{
  "qk_norm": false,
  "attn_scale": 0.177,
  "decay_shape": "linear",
  "batch_tokens": 131072
}
Each number is 128 + 24 x the weight over its row's rms, rounded and kept within 0 to 255. Layers, rows and columns count from 0. Numbers have three digits each. The size before them is the row's rms in percent of the matrix's.

# gate: layer 9 MLP gate, 448x160, rms 0.0651, rows 352-406, columns 0-79
# up: layer 9 MLP up, 448x160, rms 0.0652, rows 352-405, columns 0-79
# down: layer 9 MLP down (transposed), 448x160, rms 0.0652, rows 352-405, columns 0-79
gate352 110:158157083134094086135121174146107103143111105105105159147112101113116155127165129129091156130138111140161111142123109174148140137127129086127140155146149102103072177106121105166155125084134125114126101156152125115127141105145145143124135072
up352 101:126138134120139125114116079168149113134108147136157125109120110121127116132111104103152110097146125133136142109130116103142109147126132150128158101103162102118133165131132160135120145117194112081118122089115160091103142141160143148098095113
down352 107:161128116171120132105108154134121115120113110108124125117119112151133150149133134120152154153160135099093090142173143180107134143073096094104104152153123158130092122168114156126095099126138128138111119167171127131143128098151175090099129086
gate353 109:135155120112131144127147101073127104102108145106144163081132123135136127119122107124150148152066180088131113161171112110143090118159142159122118137122115101124116139126143133140128109124127110079127144088124128080149125150108134095122137156
up353 112:125147162162120133111117131132111146116114111130110165119151084179159123127123127174143099119110086143119135091093147104116141170142124134122127137070112138117144159119132129127175135119175126121095123098140139128106127106115137120104099112
down353 111:131094152143145138163141141146153098157131091122163178155111127147111107123150103137139126146125125126128131131109132143150120132134107109117113127128133135120160109115117102116129111171157142167130160137120109114116168076094135111140114125
gate354 105:164116150145108103129100150111105077110146134172150141144147147152165164133137115102117133155142107171150107141163121105158088135148120150093101139132102115159155152122105117135117103141112140118148113132092106110076145142104109144153150151
up354 107:144107102123127114098139125097109087126122101120101078134135100146113106134186160129104098099144123119138128140119120133126132109121119136155104142111112175134146116145160133123115131097125111125152140102133146136172105122103139097091128162
down354 101:100128122123124153116097151125120139146160130142125118124107114104114133126109116153136159161106139136135117121114119106133106136165146167116128088102123143093138094117136097180159137164124117155149145086154134095128135128144160107110069197
gate355 087:138162110131116137112136116160124117120148123115144129118091156131122112140128117123151096129057129101109162114158129143119112152122147184152119110138112126116154146111097077080127149144087151164082136134169123106123138130109136135105128129
up355 098:095135125095147138144123170163079164140127181110091152145192124119122111106111120124103093127093134102158133124109150130085128123103133161125126102131155072127106110142154135164145086123138137142119125158114125191149152119158105135122129126
down355 094:172148148154118117134082062141120126123120114091099083128085148118124129161107126100121125136123160143149122186115171134137099166137099169116122110159090156132154165109114111108119138089138139089102109143110095135166121114107118135121118154
gate356 112:126087132098106127129119144162128149086115085131139128100111150094148090140142134121140133138169124111141150075115162080190153115137140128119131086092124154140133082134088131118095160114099097130082108130148135080099152139114129119133124142
up356 101:121126157191143111171114143144112076187097137130108116148132184129116142143124121152114092189168122152153116090109163128186156100114116114147090149135133131143140153114157144115135125126107163134117110118124115118117146154125125170140124114
down356 102:129121164155131121126138122105151102149138127099134119138122087134137165109131131115124181088117154148152089188139113138109094131147105108153129165147134087097127126152095104135103117142141121137156132162122102143141097106116112132118143113
gate357 109:085150114133162130135119134128148137178136145142140106173104086133131144130118106139095092140134123106086163122152085121123164187122122104182144148124124127114152101125118132124118102128097089119138128155103144146120112116143119111149136159
up357 097:126125175115142107155089161116141123117188119154126127130159134144112110130157111111118118144131092124150099095134100133130135129137119171135125097122103076088067104129119172143126122111114137118161103130101161104128131145130115117184117124
down357 102:115088148126155124106116100138141059130173095128113151192123162122076078151140090133115154148104118130146099137116121123093126128117112172161104117118154117139079136124122128120092140104115131093141115123151141148102122112104091145128129121
gate358 109:134120170168121122110143170081114089169126155127115130086106127137123140146106129117130123123150122081079120165117107150135125094095107121128138157105095150120101088103176123177135135092099153128131161138158133114105120133118121092137121136
up358 105:163126096120132131144112112137107136191163119129120191132081117123102125156075146141095167137123137172092129154156141138097136186094161142142149153141154170153111123156102126092159153172126103134106124118147110139102134123083127109143114108
down358 101:107126126143088136119133125093160169107140180099102131084144124131104121134066105086094120120132115098101115138127118152165118076160081130102169127083157122117166119188146164175127146140134147121148139141150150122159138115141130135131154144
gate359 092:107122125137117121105143118150174111104113154153121168103162083148169166134135108157127108145125107175110125101143134130158140138117091128107106095122123137138126115167126143134115113117120097138146125105115100122103077174114106045141100130
up359 096:141136141085118161129136156137095119146136126082104103120143136102107094123109111172121187118122119084118108156106124156124158116116117143148123133076105114123120140161116148128122136180101111078098141117096154148138144137098116132111135143
down359 106:127122118096115113171128129099131130163163107110107067133126108115144139159098131143168152111154138086171125110106117147124107123139170172114132121154111133158136166136100122147123133133147108103108100146130158108175177110135098165122165141
gate360 086:105137171075119104099091091166135143132103116104111125112119091112150134129163127093103118130147109142145127118110098139141100143196094135107168149129137128134140130112122150127156161073122134126122153124126118155116154142151113157157114104
up360 095:111086110117132123156159152139087108147133117145174109139109126182142148103116107112127118128124136098073152126110165144155135169054158156139102133128135155134155136128100115109142173150125190134117103054165179164109138129115140142107134125
down360 108:129091084176123125156149146173106142119142113123154129160094125187129134105125127129167138139108135095064149124141135141149162118085172120188115077122154163170133120153132165122137102161122136099105120098138147110096090103134117123137171125
gate361 095:125110125147177126162150130118110126134098143137128110171148177136119140190168128132149128131145139156115128167157145107118132098159114147146083121108126120137148148111124088127165119107118113113136107127085161107127125123119127081135095133
up361 094:099157098116115159132118150124101146112141106117046111186117137137124180165145123148109132129126153178138165126130138119114135139104131113152123108123150096121167119131114112133185133102104120131108133080112111109094141156137113119097093134
down361 089:121132129155095116134124133106123170155088166097101118116159119170129179120164135108098110165131105128147079114132147118141106161115123127152140144130065074132142128099084146102115127108163135129157130137088121130156116149153162112076130146
gate362 101:146115116068140123143134129144139174080146097097111157137145119120118142132123111091097135106132126127119127103168130116080125141123106139092155108150141085128108146104119131092178120102118082115111068161136126151130132115172087115130140115
up362 102:118126115159112108127156135158134089120145121127140148175152124171139094144143123122116147138134079131125114115085067153152133121134123141141131127144103142096110127137128125146122108136162107183166152151145098110123116136110182101089161144
down362 108:139123143143152076140146133122104124147132081125151168114134127181141170147123113113116105073083119109130150133154125124141072110097134111150142104101127096157134167145134122140162099107133121101127121175121114136162181111110113144177150137
gate363 106:128117096109147110124140096119168153111134125111151143153065116118140154136134128113147107143135121103100134137118131115130153130131102121112153112111076124078137108114144133161118083107101144184140141154138109130108151125124154142086134162
up363 100:106108120124143110141124157132131096144141117134123141102094122128167114071114128121151080131123161107164154149134142131166120098102128158105097105109090163120166119145119115101095091094093138157135145132120123108120157111155209100128115130
down363 101:122132158130092133090135147100091103135134132129099119116163135112116102096118151126150153117090110152159139092140112133140117097084125119117100116097137164125197106139156150091139142145129120119169119136145111117170117104144166130118154113
gate364 108:160185103113140093153122096091149103152122132130142097144144134115167163144132128130133114096141111125087124106119098109127092141141138117169122099138123161170131127147157160148102136139127116107098141121094136100140108080157135155133123133
up364 104:164134125130140102162135106135107094179159064089126109135131150098090150129149129179101111143145158085138124128135160078150140129120162108132073107117138165137171129080119116104147150104134128128095128121154141099141130135147133113133148149
down364 103:119109101121166166115094137116118111141135113124134141065155113117119114141155075150114104170124135158093110139111145113110132135145133107106126180145147171157125142103154139102113136135133167129142122125108114111173182140123137119153119111
gate365 106:164132103119090086190161147096139152099103133131132185161131117115111151169131166167117142171129135142151118123156146133102122108125154099115143139084104097097112108156141119117097132149143117169126121117138106145097146131152159149117149170
up365 105:101101156100113138135116161208085131135165058138123111093112176143139127108137066108153113132160157149126163121098123173128117171100116099091132151093145166087145142135131122097146115114137136152184148165122144113118114159132130119149106111
down365 101:117131161136110126096107138119209148124138132114155152136120109116153143116127158108089112139116118108097135109144083124127081122125122135071152116146151182107107098160096126159118134136141170136073103106102151145138136149169107135104156179
gate366 105:150136155152115096121141156095123125156107106111146114110135157141134164085113143080116103187154092110122106149106154139121149112128100125165100155105103163113141157112122178106105116136133108128116128160153150151116099157131150155140092141
up366 094:145091170170145143158101140112118135117134129134090115139142116138119136125120141127129117107126089112078113102091115115143114191103160164127127124127135126150142134123148107151095108096111141162114120110158116122140121119151086107136132154
down366 103:129089120107159158137138123121097117100120143146117150162120091132135097165154108169116153076103136125111157106174121126111069141133143119083156128130151129164132086103126138136138137138123166130149124136119103127146124114128151143128115138
gate367 083:120104132119113138115142135134127167092135104121090121137124164130118162109127120157128094124099080130145112181158115161117134156105154165154142191139119168162145139159156137136119182138128152185170129112107050128161109156135102130138141172
up367 095:130164134160168105160087155125109125094136113083118138145129112132109095102113122158084138135132141149118130107143145129100150120125105147177124143094121162161119134101120125078149139131111145164158084103117136115152125125116166119120129127
down367 082:137131162098090146141156124114107169142152121107117082151116088120140187107149133097135089107162112108107138125080096134142152118106147146102103125142104131114137164109121137084107135167118161130129138118126129144142127107130066117123134156
gate368 101:173167135116142192116123115090125102143101125109140129115155124139173139077165101104136100157116125122139097118125123155138150099089127131116105138160159160149135112111125138108142125153155132093109130110115127127159142162116146177196129140
up368 101:155174137110152162122108126138119129152090132138115129135092141113186125137126148110146122149159146105122106152119120096137138133174116116096089114151113164134132170101140170126118091137104128116132130072112112151122156175108107147111162125
down368 100:154080121128107108119141113121151097115121134117145126133136144136155139127123112134127098111092121147129157182130103113064113146145112144127141135112106133110140087099108084160132153166132129165129129173114086139132105097160156111120100130
gate369 083:095126132136126093124133153093119129159062120116111094131189172138120164106118084166142128123142114142138134117118124135119124158134153171110144154119123107118131150115140160066111124127122138152091138092116149100184106152102138155154096127
up369 094:159158123125114117117143108115100127105158149095158111118097129135143141144142121102153131140104103132095159112079135137140094129131099162101125107136118130131134146154109054143163111098115133119103147128156088144147146112196139152083157101
down369 099:130197149137099100109168120104138125153137119171161195104117144148171139115178145133096133129103079115149123112144155125176125116144137095141122126136151134141100135138161128110159115162114107153143133146129089134119112136146122194128111100
gate370 099:127116188127124095110088155121112136109117137108129105136145138120104129126115111174140130105156125102140110132104124129155159129117140158129129133100138161142121079116117113167149165132152087151106136133123173129162125101146147124132146145
up370 093:147132144141157108129130150114136145098128040139144095137126121136145076092077147133161126096134131181125157139143133115140109138142109115129158138109120134096134117157117145131082122132151133136123113090115096078140145113116134123108102150
down370 099:102118122124124112112095136136148159100141147099139107151115110123158140139167100133108175120124128150124107186085113094148167133123090140128106118144100125122102154127169137096117119148117175122138167118121099106172091139104126152140115143
gate371 105:117143109100140130105131130148160140152121124178169137168071103162178129105180125168090098101094094137114141118090120132101105112107107121100163127130130137080117124118134128129097109102112112151117151161127171167133147107153111130139116152
up371 102:152129156124153117112115151133140084160108140109102089105122138127107132143138109108093152129105167142106119134103143144101106092127138198130097164156073143120145129133109136110099165157103187155125135137160151106129136117154153126159150119
down371 102:145148136122103112104098132099131135141135149161096111140132113131134120114086156135133178094125151086142146127162142127110143187123131138137134113129110095167125129128101116147133115116130078098129114112136133093090153128139157113122126165
gate372 104:111123144097108173133128152109098102134104129118170127079146138108142154156102142117137111138130116117115149142115099107116147112125162136193099156124110130148151135124087134149145169104122136119142121104088149123137131117103103098129137152
up372 103:129128128146156086104122133102144079101090105147141121127124137115117117076142168118137132139140114141161150135145170136136128103146130115145180159162112156134099139100099144114128059118124119103139150120187160141111135132105083130114095130
down372 105:114146136169104093123104144111114149139132119127137121149122083131138158109155122151116130074115091112122129099164148121183156142135120122091157137148154103139126128160141139144154111150122121131120149126097166151130093107170176132123139065
gate373 112:120139103075088086110099095147116101140102114061117127138146130132107126133161148073133123122141108167125124118114104123151102167098151090138147150156135101144106102148128154133156189127125126131126174164120126119137147118137099107160143123
up373 096:116131167148125178130102136097131199142189138119138128107113137112118143103153070156154098148145116101113117122101164161110154107167119150109156110146164140115162141114076095160131107149150158128157121108118092144166120123110123131117160169
down373 105:125118141169106148144131113129075155126143137144150088123136149107140139078162127101125098147125081167119142124115129137108134162119089132111139106089163125155116125145124097112138151108148173171183164125109122129177165130087111090132106085
gate374 094:097128095155133132123147131124100107096156169135121164153137104151091120164127075134121096115136130087193155146161111133083138140093176128129147138103116150126126151184118120105124100152143162117120157159096104127122140093113130153144114123
up374 100:155109110125124134154181185107108125146143081137140173124163112148143136125145104135112122136094157122149105109107111069101136143102113108152150094095062141133147151124084137085137123153106117138135142162097130153134132134162152146151132120
down374 090:127116082084111099089119111134124132128123170121116060160107150122117147059127152130152153122126154090127127102135111135120114118111094130161106139146127139150138130118158118082135153106112102131146129129106160107136136164137102103105127128
gate375 103:129146156123148100155086150155151093143117159119094131159146112083151111111117130131139130114106120101154102153114160110124112111164058145155091156131136128156095164178177126133134144110135103146148141127136169097117162162145158154115139163
up375 107:122116141122141129155155107140103150134117122136142109153109134137145120082134133115079132113149144157123129150150133092151162151147115101157138085169128157157123127175145117117132126090089094151138114091124130128125115097109117103099133120
down375 098:136120130108136114121136139117082141121136121135155157082161140120072145125132147159181120144105109115135161143108140133112089089090132151107154149099143121095123135106101136092150115160142196133116160105107096142130081130115139115133152147
gate376 103:109082149093154066139128134141138170136127158157122154111140133159096134143129111116125083120156146135131134074127121124142113114129086135128183126185107108105120131123107155148143131116134119103144146090130121097133130119125172079172122122
up376 094:157155160100090171111132158084149093102130162118174134118096088078134124124174112154158131171124104131090144117119125114148117132163124150108159117127132123185132099120153108126156126150091123121121106079127095089102188172129103127100098126
down376 106:101114174119133124111198109117168130124150154136136139143167131164112137127189135130122111106146160115118160101126154099144106146134095115102156093170118150134130129110112127145169176109135097094121123121152154100153143101142174108141111127
gate377 103:129130155093113092170123119100096117167154115145165137108128130149133149144149102126139102140100139174112130137108151163130116134161111144123129171120149145171150113156134127131099133114134121111096113135119107111150151069112097137124141108
up377 099:136091122077122122101106109147116175138108129138106164127107100170119121160123149116111112168144145125147114137140190097127120103102104124144138094142117115129111132119142105154139089087142122144142103154137137140180128107144095111095085113
down377 113:132161104120130161123135124143148130118151159111121108148120082110145073145109128174143149090134171148151080094129100141131121129143151131156108097131133117115111079119133130127094118118133099123107112157156139162122106139141124154146106132
gate378 118:120121147114136088134109172124138137099105175125135115124158142086146093109147142145118157117141159107118129140141114141159098122112128121086122119140096131122172170116171148145137142113126131120130161135108131129134107197162128156100140187
up378 101:129129126146156132132140110107212174183115093137145132133125156153111110131109133150155073124123104137104118168116122141116094128125113145115124175149118143175110147150089169117131111081157102108128176164112148125124083120107149124098104173
down378 106:128159115137119155110116097157104128147137142146133103122125092138078156185111127114134116122102091138148134119083128145124169144138127129118152119136159121125081069125126091106130141099159122145086116109180071175124138099104145096154116071
gate379 102:120104146107136086097088145084166109152158123155129113119102124086103119127142103136137098172112178130113106133139145129114148083158123155123114153183163154114137101107113112161130135096142176120141110088109135139156117151077139156152120125
up379 098:198131147111135124111134159177131157146089160150120161132122105135139172133119100146103101105169116111134163138131146121117076088145119102128138095119125124126150090114134125112122103119137129128149093134145125158143151086137162086152168131
down379 104:097153125112118131119115125135150090094119142087106156112149122134103157141117148143136150127132136135143120120145146105123144142142113076176105163149138130158093135063079135159144125120136156141136181135147129134145104151086120153143083124
gate380 107:112133118116120134148093160172109101098141110085130139155135163164131157110114118166078137083117128124114130091091139103132119134096098109127148161111178107134141171141127120173143107125131173138139131098136141169135162180114101158142089126
up380 094:125130119100078132100131162109175147127145145123096116138109134136131141100114126116185161163156103126134136142125134137102131137144096109109154137111147089137128073134091131134157141142136087098129110096118173134099135091173120086146140158
down380 103:110151145088144131145126127167107096082105101119132113138120197151143120117088127134100106074120144101099109108122122112105138132103113166125147150140140106128126153128117073179137117123129175144112141116107163147134123136125116124102123087
gate381 085:125139144100161116154114161103167127163148139092109115106078140125150143133150136185175117136162093109110123158110102163083182117105134155118146127135132086115170073073125108089122175174078158135134168079144148149151085129136133123144096139
up381 092:130115142097148121135095163133145158183106143134129120112157154132139117106117138147166133108125177142121154112104155085085117156145122091116085114119174083134103158117118187128117164093140145148107150147126149093115106121103105082121144125
down381 080:159093125127073143147149160137159131105147179119088112098108142152157149088155137137083118135133176108118068146112147185115157126136142155148134146110117145109148133146141127112088168108151106136153119137120105171138155117147141096157141117
gate382 099:121168134125140090103142111122131093137131152129126144113139112143110087150105130102127112138157107138165128144113136104129152171129114111143153138174186104154122105151133110087192101128122128107111138141109080161119121147138136150144103111
up382 098:093126116131130129143103129104165153135122100105145165180146109148121115118168120104100177131089123158124146126118108129122139153131096142115119117124149127110128128149096107192122119138092148107147148148139129127061144117137119078127105154
down382 101:121127110120135114113088149157137148183164088110124135197137087128133143133141141107131151101109143129135120107155129124175077093135157131159111149156099103111169108133143121170149123120119153103162130110151126144084111116105104122123142127
gate383 093:116193164105131131131093090117139113171118104158106112078121116151122105158132116156097117109136128119129111141128154141110092140118153126116133140100130159116137111139151136124097136108150165165112086074151091145115134132111120131178136140
up383 095:129081096167100125140190113103099121123124151150139145136122130102120110103114143083139135074090144137166129120173096130119103127135146105136099123135133173136144152148134095118134096118155168150172130164133124083101159116145139069131107075
down383 090:144171088149119128098123109154128099094158139139154144132142104105130174144107144092120111114165138156138124110095128110139130132148107106124140131143142164123086133145140131117159074152160136105131133146119131081082162161079114160113085120
gate384 099:132121165145120129122081125082120129091140076153109144127108158080100125111154110155107164133157144129152147093106104121143122107107136100136117161120149132106142117114164105133172123128088119068165091128146144133106126128143127116105174141
up384 103:086135107121112150149125117139125146179136100110140101110128137107149137132150138124120105134164097121132174095148122130116134133106117133129097141161143131111188151106147138126149090175163177094125064136114147134172082130155103130102145166
down384 108:095129101087109151163094101143136124180121149111145143107146132118133139117130125114094099127167120118111167136120117161116132091150089130143103159127121157135193156124125124138129134181114146150156111118161187141173101121135150138100142150
gate385 109:081161130154112154138154110143128112127102112125101108149091152106114159138114140120134086131127176099091110167135154103108188146102124136177108161145119122138107107136127123103117130096116125159071152155134132142136120105138111114065125135
up385 097:148127146139084155061134154160150130131148131092083132161111128113121149108110154135093128112135114128155112122107128128147155096129145139124125135150094116138129154138140111139122151157142105157140103125142110127130123127132091121144103101
down385 098:134134145135123138149126104119107139136167150135111120135153155126117098111103154133129181116129110111124120150109133141134139137165128116154158142150084158092105146057097114170159114141135128170124114110118139145086126190130111163184112130
gate386 089:122101166062067107151122150103110083136166179088145094122127097110138131100173138135078100133129175116115108157142128161119112156173107147105112097140104134081109135095127167133136139131141127114134079145112106173147132155104138100111108145
up386 107:113137151145105153151064073120098096113149111110153135122113143138102157081080142183149131136157127094117107142129142120132109124122154114137115135145104119074130144131118140159126121135094117095100136132161143130125160115118175119143105136
down386 071:128086114102099109103133135098099153153153149113119105145131099115155146150119152139121090150127136123121112180118099170108155121154114121146147110159082124134146123112140142126096147208157087125115117124123098134181159121145109121068114131
gate387 102:105115163120102141174124174157089130131113125113105158128163127116115149095111114135126200106162127172116112155161145116151154137113145142145127124182098146111144124164134134118128109106116123090068172106131156139099085124122108143105136130
up387 101:101136103094090113117123138133112157150148098095156078090104131120146135096140155113143098156098128121096111124113125098129106161132082134107161151108132144082122160096140129117129111137130128116118110153134138066138139138131140127140189140
down387 107:118155087112149112120099145173168148112158150150130120112112151119081110214107133151128114141118136131142118132101092112121158151148097119152129167161107156086089110106132134112126135110125144156114140172107122117128096129112133095084109061
gate388 107:087129083123119084140094070139150161190116101114110109101134106146105142102146085128115123082148136124122139096128124087173127129155110148138133069087165118136111125108138137107101152091152124165139075134116118153131154145131144090098156104
up388 107:095109141161127161153092114143112141127091166159115092144136136170149162132170116150094181134139142096126131079119141148125122149121137111113123106113173136131120146086114149140127144163149163147120139127083122111135089128118110160128132124
down388 104:133115138126080123154114084160093145086143153155131139126117139117099116130121121136099115147113154178132120097104157107085125159145119188099163099143157118122194125130135101140168169128096147107160100101157131103130141135091109139113173122
gate389 090:159123157110069122096110141134113153138111111072144135127126161147158168146119144146166121146134117120123110136147169132153118119159111110130160146148145130152163179077133067128104114121195095111122163142133131149162162106134151129170151116
up389 096:149128156130148091132082130123130103152107117126157183177133103127128110122130142099127142107146149140151103112098178125167119170142143108107157091129139109113090144135124124092147135151131099090139157183125137126144138127152100122149120112
down389 095:116102135136132153138159114148124152082134145161124085140173130133155143137121131174128132096071153108135148166132112142139121092110128131151109130124129112159151106160134126145105147100100187172125117116116163116110128113119129168084144117
gate390 098:089153155143109107111149116113138170157131140122118163117098103154119108137108121154176124106116096114125128093131109127114130160143160120147139131137109117131163111097095146097118148101139167144120129126183129110131148091118165176159146153
up390 094:173153142154128139101146106151081106147108140124091135155107099132088143140128158124158144107118084099155112103122103099090157093164141199169156133121131141134189170118154177124109108133106141146156137131167079119152177135155181135091128123
down390 089:156136119125129152144134141082114155117163145080162111103117104130124117135098153114099133136113109141117106136111104136098134135145144147114115133158085152109101118118095148066088128109140119174139132123108137150114160105122137095128126128
gate391 107:168110161132142140130116152160121123151135126120127162109112114132095092106116105148086159133100123101105105102137108128112162148139133140134118123144123126123172171131109126097104114123150086140149166120171116160100153148077130162137070101
up391 094:118142109127102156153095136094119125106153146117097129126123123189202161122090114091099103152122129090104126128129107125089120118156103088189123144145128136087135137138112125076152144144140088150095103128126115138117126106140146133173115143
down391 101:089101084146140155095119164092145098127152166088086099117109105133104120102125116122115102165082135138113119094097094161118125113114093124147094129128124138144119112128149132092155101133161150127099171143137113128088139154136125141152131142
gate392 102:146134112099092138138098137140153145140146169092101153130097101172102143129145133146130140121127170118153102135103118141101050089148105131136085138152121121097117133133157116138153144142085136105112118130086145197107110126129159137144186128
up392 097:152092111145081108106112112124134087079141115131099161148146124127098147130135104122130111143131136106141101119154138104135130116142124096119144097084142150129123103152123139103147112144103109157155088153096089146126143159090153143127104125
down392 097:134081127103159120133146109125144157158090174118102136171112129134132098118109167171143136141132117152176151136117138112138134081137116133097115161123139132147132161206161159161107129136139123107109178153126127126148111115167133161116133136
gate393 110:122130162133131156176107169164117135118130134112118107136106112111099147137115100156146128123162108102148087085140099112065131152133154083167117120089142135172140106107157098154126156129137121115109130164160142138113152109153096118179146150
up393 106:115103100124106148127166185139155139104115138133126091144147087098138134157117140115129105080141118145162112132132125089092125126104109174077124102143160162149161109087131107137082173101138117136126111097152106117082127104138132094182139102
down393 109:126128148148111132154086179153087120103114118125132128169112126138107123159153152146138080141171139087134090089122081130091111131130139122125123128153169122186156106123137074151131151145148138141119116104168090165119121123128111138137165131
gate394 107:142141119147142144122145149133094123117139102121083145147170117116119120077096090109112156107163077152139118162152122151169125163125138136104113161143092168108176144114180124157108099108137085080130148124095102133138131095140128156145159162
up394 101:121111119134133138150093171103120125101170170147152088121133120120144115132101083124111152119136146115168132162123121124092134145135104157160126134092158167117117120126175115123200131126081148113142100144126183196132129143127097105136185139
down394 101:136116113115121134155127093165101126141127112131098156116140111154136161129200116105100118140107137120101152131135159177169083099112140125152114141141062130129125150094080138093112144125101132127132136159176134133122123165122150118141117107
gate395 085:157126146154120173126117124140153182138158110104099143122082140088107117109142125148111130139111077144121117124124109145100155106113102159108150126142143092159189102138164105112139180165119102112087158113131114145136154090161135095100110148
up395 089:102131100149168117070114137150150083098075106100146157151117134162100155130142144134133137126173126139141153105140118104153119144095105125117169136131119136110121138153112149133135067151149138122121101121137129113133148169133148147113106154
down395 094:111125093154162079123103125103094093115120117166174176130157109165100120161137148139124150122141178138126112115123136142125129148116125088158129115096135140129118116123123097153170070125124160140137113106177161150089091190107133150118135103
gate396 098:158158128139119133105150084147160149143143159170135120116097151142113153129106156111161096137130167122129116174149159148149153142115112131143152155091164116113104118117124102161149102082104103195139125112061120118123177144082143114151096086
up396 099:141123163144105146153148109116098094109143137129098167099116133129141173112134081120150114165110135168141115106140163118119131138157115118105158158158103131148134120132097160105157139134093191117122124104115150134102102086141135138103152096
down396 101:138128138112109120124155113067110133157115123158134227104146190106162132062123123118088101126100127168142108072126121142198109088134130136123136125086132132127147153165121110126145111133159110123124116064120106143133095129102093175158087086
gate397 092:181133110116144120085186112112130158145125120121121136112135109129107118129147130141144128104133122127109137167168118144119135091103170095144138172119170118129116147122109084147177159150164100130122164089156083111126119107159153174146111166
up397 095:088136104130122145116092124114175141122174119061129120142109144142109129124084088128135133127119085140130098089147142116135088125113149133139191133113113114074165096134139153136088101145095124088089159145152159151103129152106099155112106151
down397 091:115161172153130136164133127155085174115100100138150106167219163100144150123099142104098130110139089136126118068150141112165151110138150120152127109125141101141102143118139127117115097095119138120138102187110145104117135121149130157137126134
gate398 092:107109076139109085146116165121193164117139086113155161151139122133104136088135125118098154142126118126104131129122108149142123159113110100125141105147152113075130131128138105115186151084134108100135101109124108144145134159123114143125121171
up398 095:120156084154147145145118126124141144124088110175165162137133138133131128060092135116153134123146122085144105133133132123147118103114129128123150123083157150132122177210128117103138084125138106120139116147139148074084141119113117133098132144
down398 081:162105165111115119160148137119111108117161144079107094089100086140170130138124124144124139117124125145117128128092130150134149117145144195105128133140124108164145142114082114120098134139139140129120171129121152146156114120127125115168125112
gate399 104:106143073168084118115119098124079122133126146106093155133136101188146120130151161169144135156157119107126105090135152149168148102094117118106121108138104154131118132085109147167120155129123084153133127156096134104133125147141161139130118128
up399 109:182135112129098078138138135162109102136149145094108173118165121139130125136128113168156088128156110071105107078122136122162131111096100106132087102135150124117121101084132160168123175137157102143159135162145135150151162139079121151136114105
down399 101:143137139109095148140097161115112153120142131153091084127146117118110193159139150101148123128123135094116111135133140161119126119112167127126173135148110121148148186205116143123095128126126137126166132070123150121136111145152141159166127100
gate400 091:135093130088152085145103128116113127125092134167148128119134175116128129119159116118117118130136141132190122136118148083122098078113138120081109158159130190128153134155151104085127142126136117138123113098145119111105124147100161149140108168
up400 095:127102138142145136073108149110122157144133147141112116106161163086141095121122196132129120114095091119102129148117151140110143122146147117162091146136114146117119091112152121108153135160151121167082182146120106120123115126098082128107102099
down400 099:128133134144134143101130121158106143109125148108088111143109105154097127206140084180155131123145190119136114110124106127081119079090133131162150072138131136138138121107139144184092185136170110113152140111136118123100132157138145111130148153
gate401 104:144165151161126114119122139202095165164127113126135071129159109097075108106131129078126110093139146097125104100114118099118141174128117117107106125155129096130117103140111136102118085095102150121137116141139124145129148142156158124159112155
up401 098:105134111148148123116146101105119144071138102098123154168142137161123167111109117117131131141092166142165139144163114121168140129141135152106104122146118116140119122168090084173145109135103111117133121109110133102100128115142171130097117169
down401 104:119109124133123126160170156147172158094126158121159118121103138120115156133093141138155123148102096133177104097127101150141182187146152128125101170118140145100096151139140122161168102097118094133115093114127147120107096127139095156152155146
gate402 103:106127117149164109158086165108130071076137120142157149109116136143152112127140094115162118120118128127133132082115104109127125140129102134136134133095150143112152200126153097158112116141128116113097158157146093165167106130119108130134133105
up402 094:135114157114139095131125119095127125122126129106077134135107158136158140130121123093119109166150151093154081158077138115152131142163122115151097114153120101122133155142125181143154115100114111129170093124101096156112089114153098111134091105
down402 103:119152131110109157104130125133119154084116165090149109140175141103091133152137104139095096141122092168137116087151103125109129085145153113117088127096135096124135113126175108101129143099117145149075126133130120120114139145125103155140167103
gate403 109:156163116109113110151128137137149126114120171111132101095071134098092163131138111133130123122162133174132143145134112154098153124083107125135092123157145093117154103094110093127089135116114131135121174141085121125126138079133167145174145081
up403 103:107122136138108129119133120128110151121122127117119107159154113169162117145083101077121150160129109118108103112133138106151135112131100116114144167130149102128101160133128149099115141134130066163123172108124133164182093170178112138133140168
down403 112:117137167127091122150097103117115169142132118130118154145138126119144159125127176076108127130109125102151104111139108096155151128154110121102152190127124114111141130171150133180136155168157122119126139125134145137140148184110090151168169141
gate404 102:158169151144143077108132122091107166192163132117124128104118097160106133086147140128151145134103123155125149146127142148105162125111181100144140146134103129138110124082092131118127153150153174135129117122147100102157169107136160107150075101
up404 099:133138144137100134111153107090130142128119157106123132095109161144095121137160166102145095116121160117153091155117155148141183128123119193145111165138122149137154148135090140112098143122162181136099124141175136093104101125149127132140137119
down404 102:129104144133117120100127118144126137102124115123149146125114127125124113136122163115149088103120142098143153150164140147095123100110076166173165103127113149156135077118111177155124107128112132146148139115150125140175127126161121124129158138
gate405 089:139134168156147117129096123141104100130138120133161141082093126120144152087132097159181120142139102189112156135132111141097123114147135122190133151139101195107081137128119142134097164105097128093123124090121152103125129135124133144159149116
up405 092:122144126114113113084111108115104123121125080134138152130125125085098141125112096100124121103139131159145127162149096181150082160158102121122137158138106142117105126153140118164070136161141152112140121120165102073126104142103096116138107081
down405 088:117131127105094142170111152139122136095095126088101135119147118131169070166152125135126130118127132091125111086155113138095129099053111140097128084100114122102186153097131141092154107137132108139133119149090122174093134144173133134147145130
gate406 088:127122147139133105157130099135120135138142081160115142127112130142143144164168085138093116101118098125110126140105138142167115100118104169146116099138141094115172126137059111146109081121136164144122086123125153161102087102167100144186094152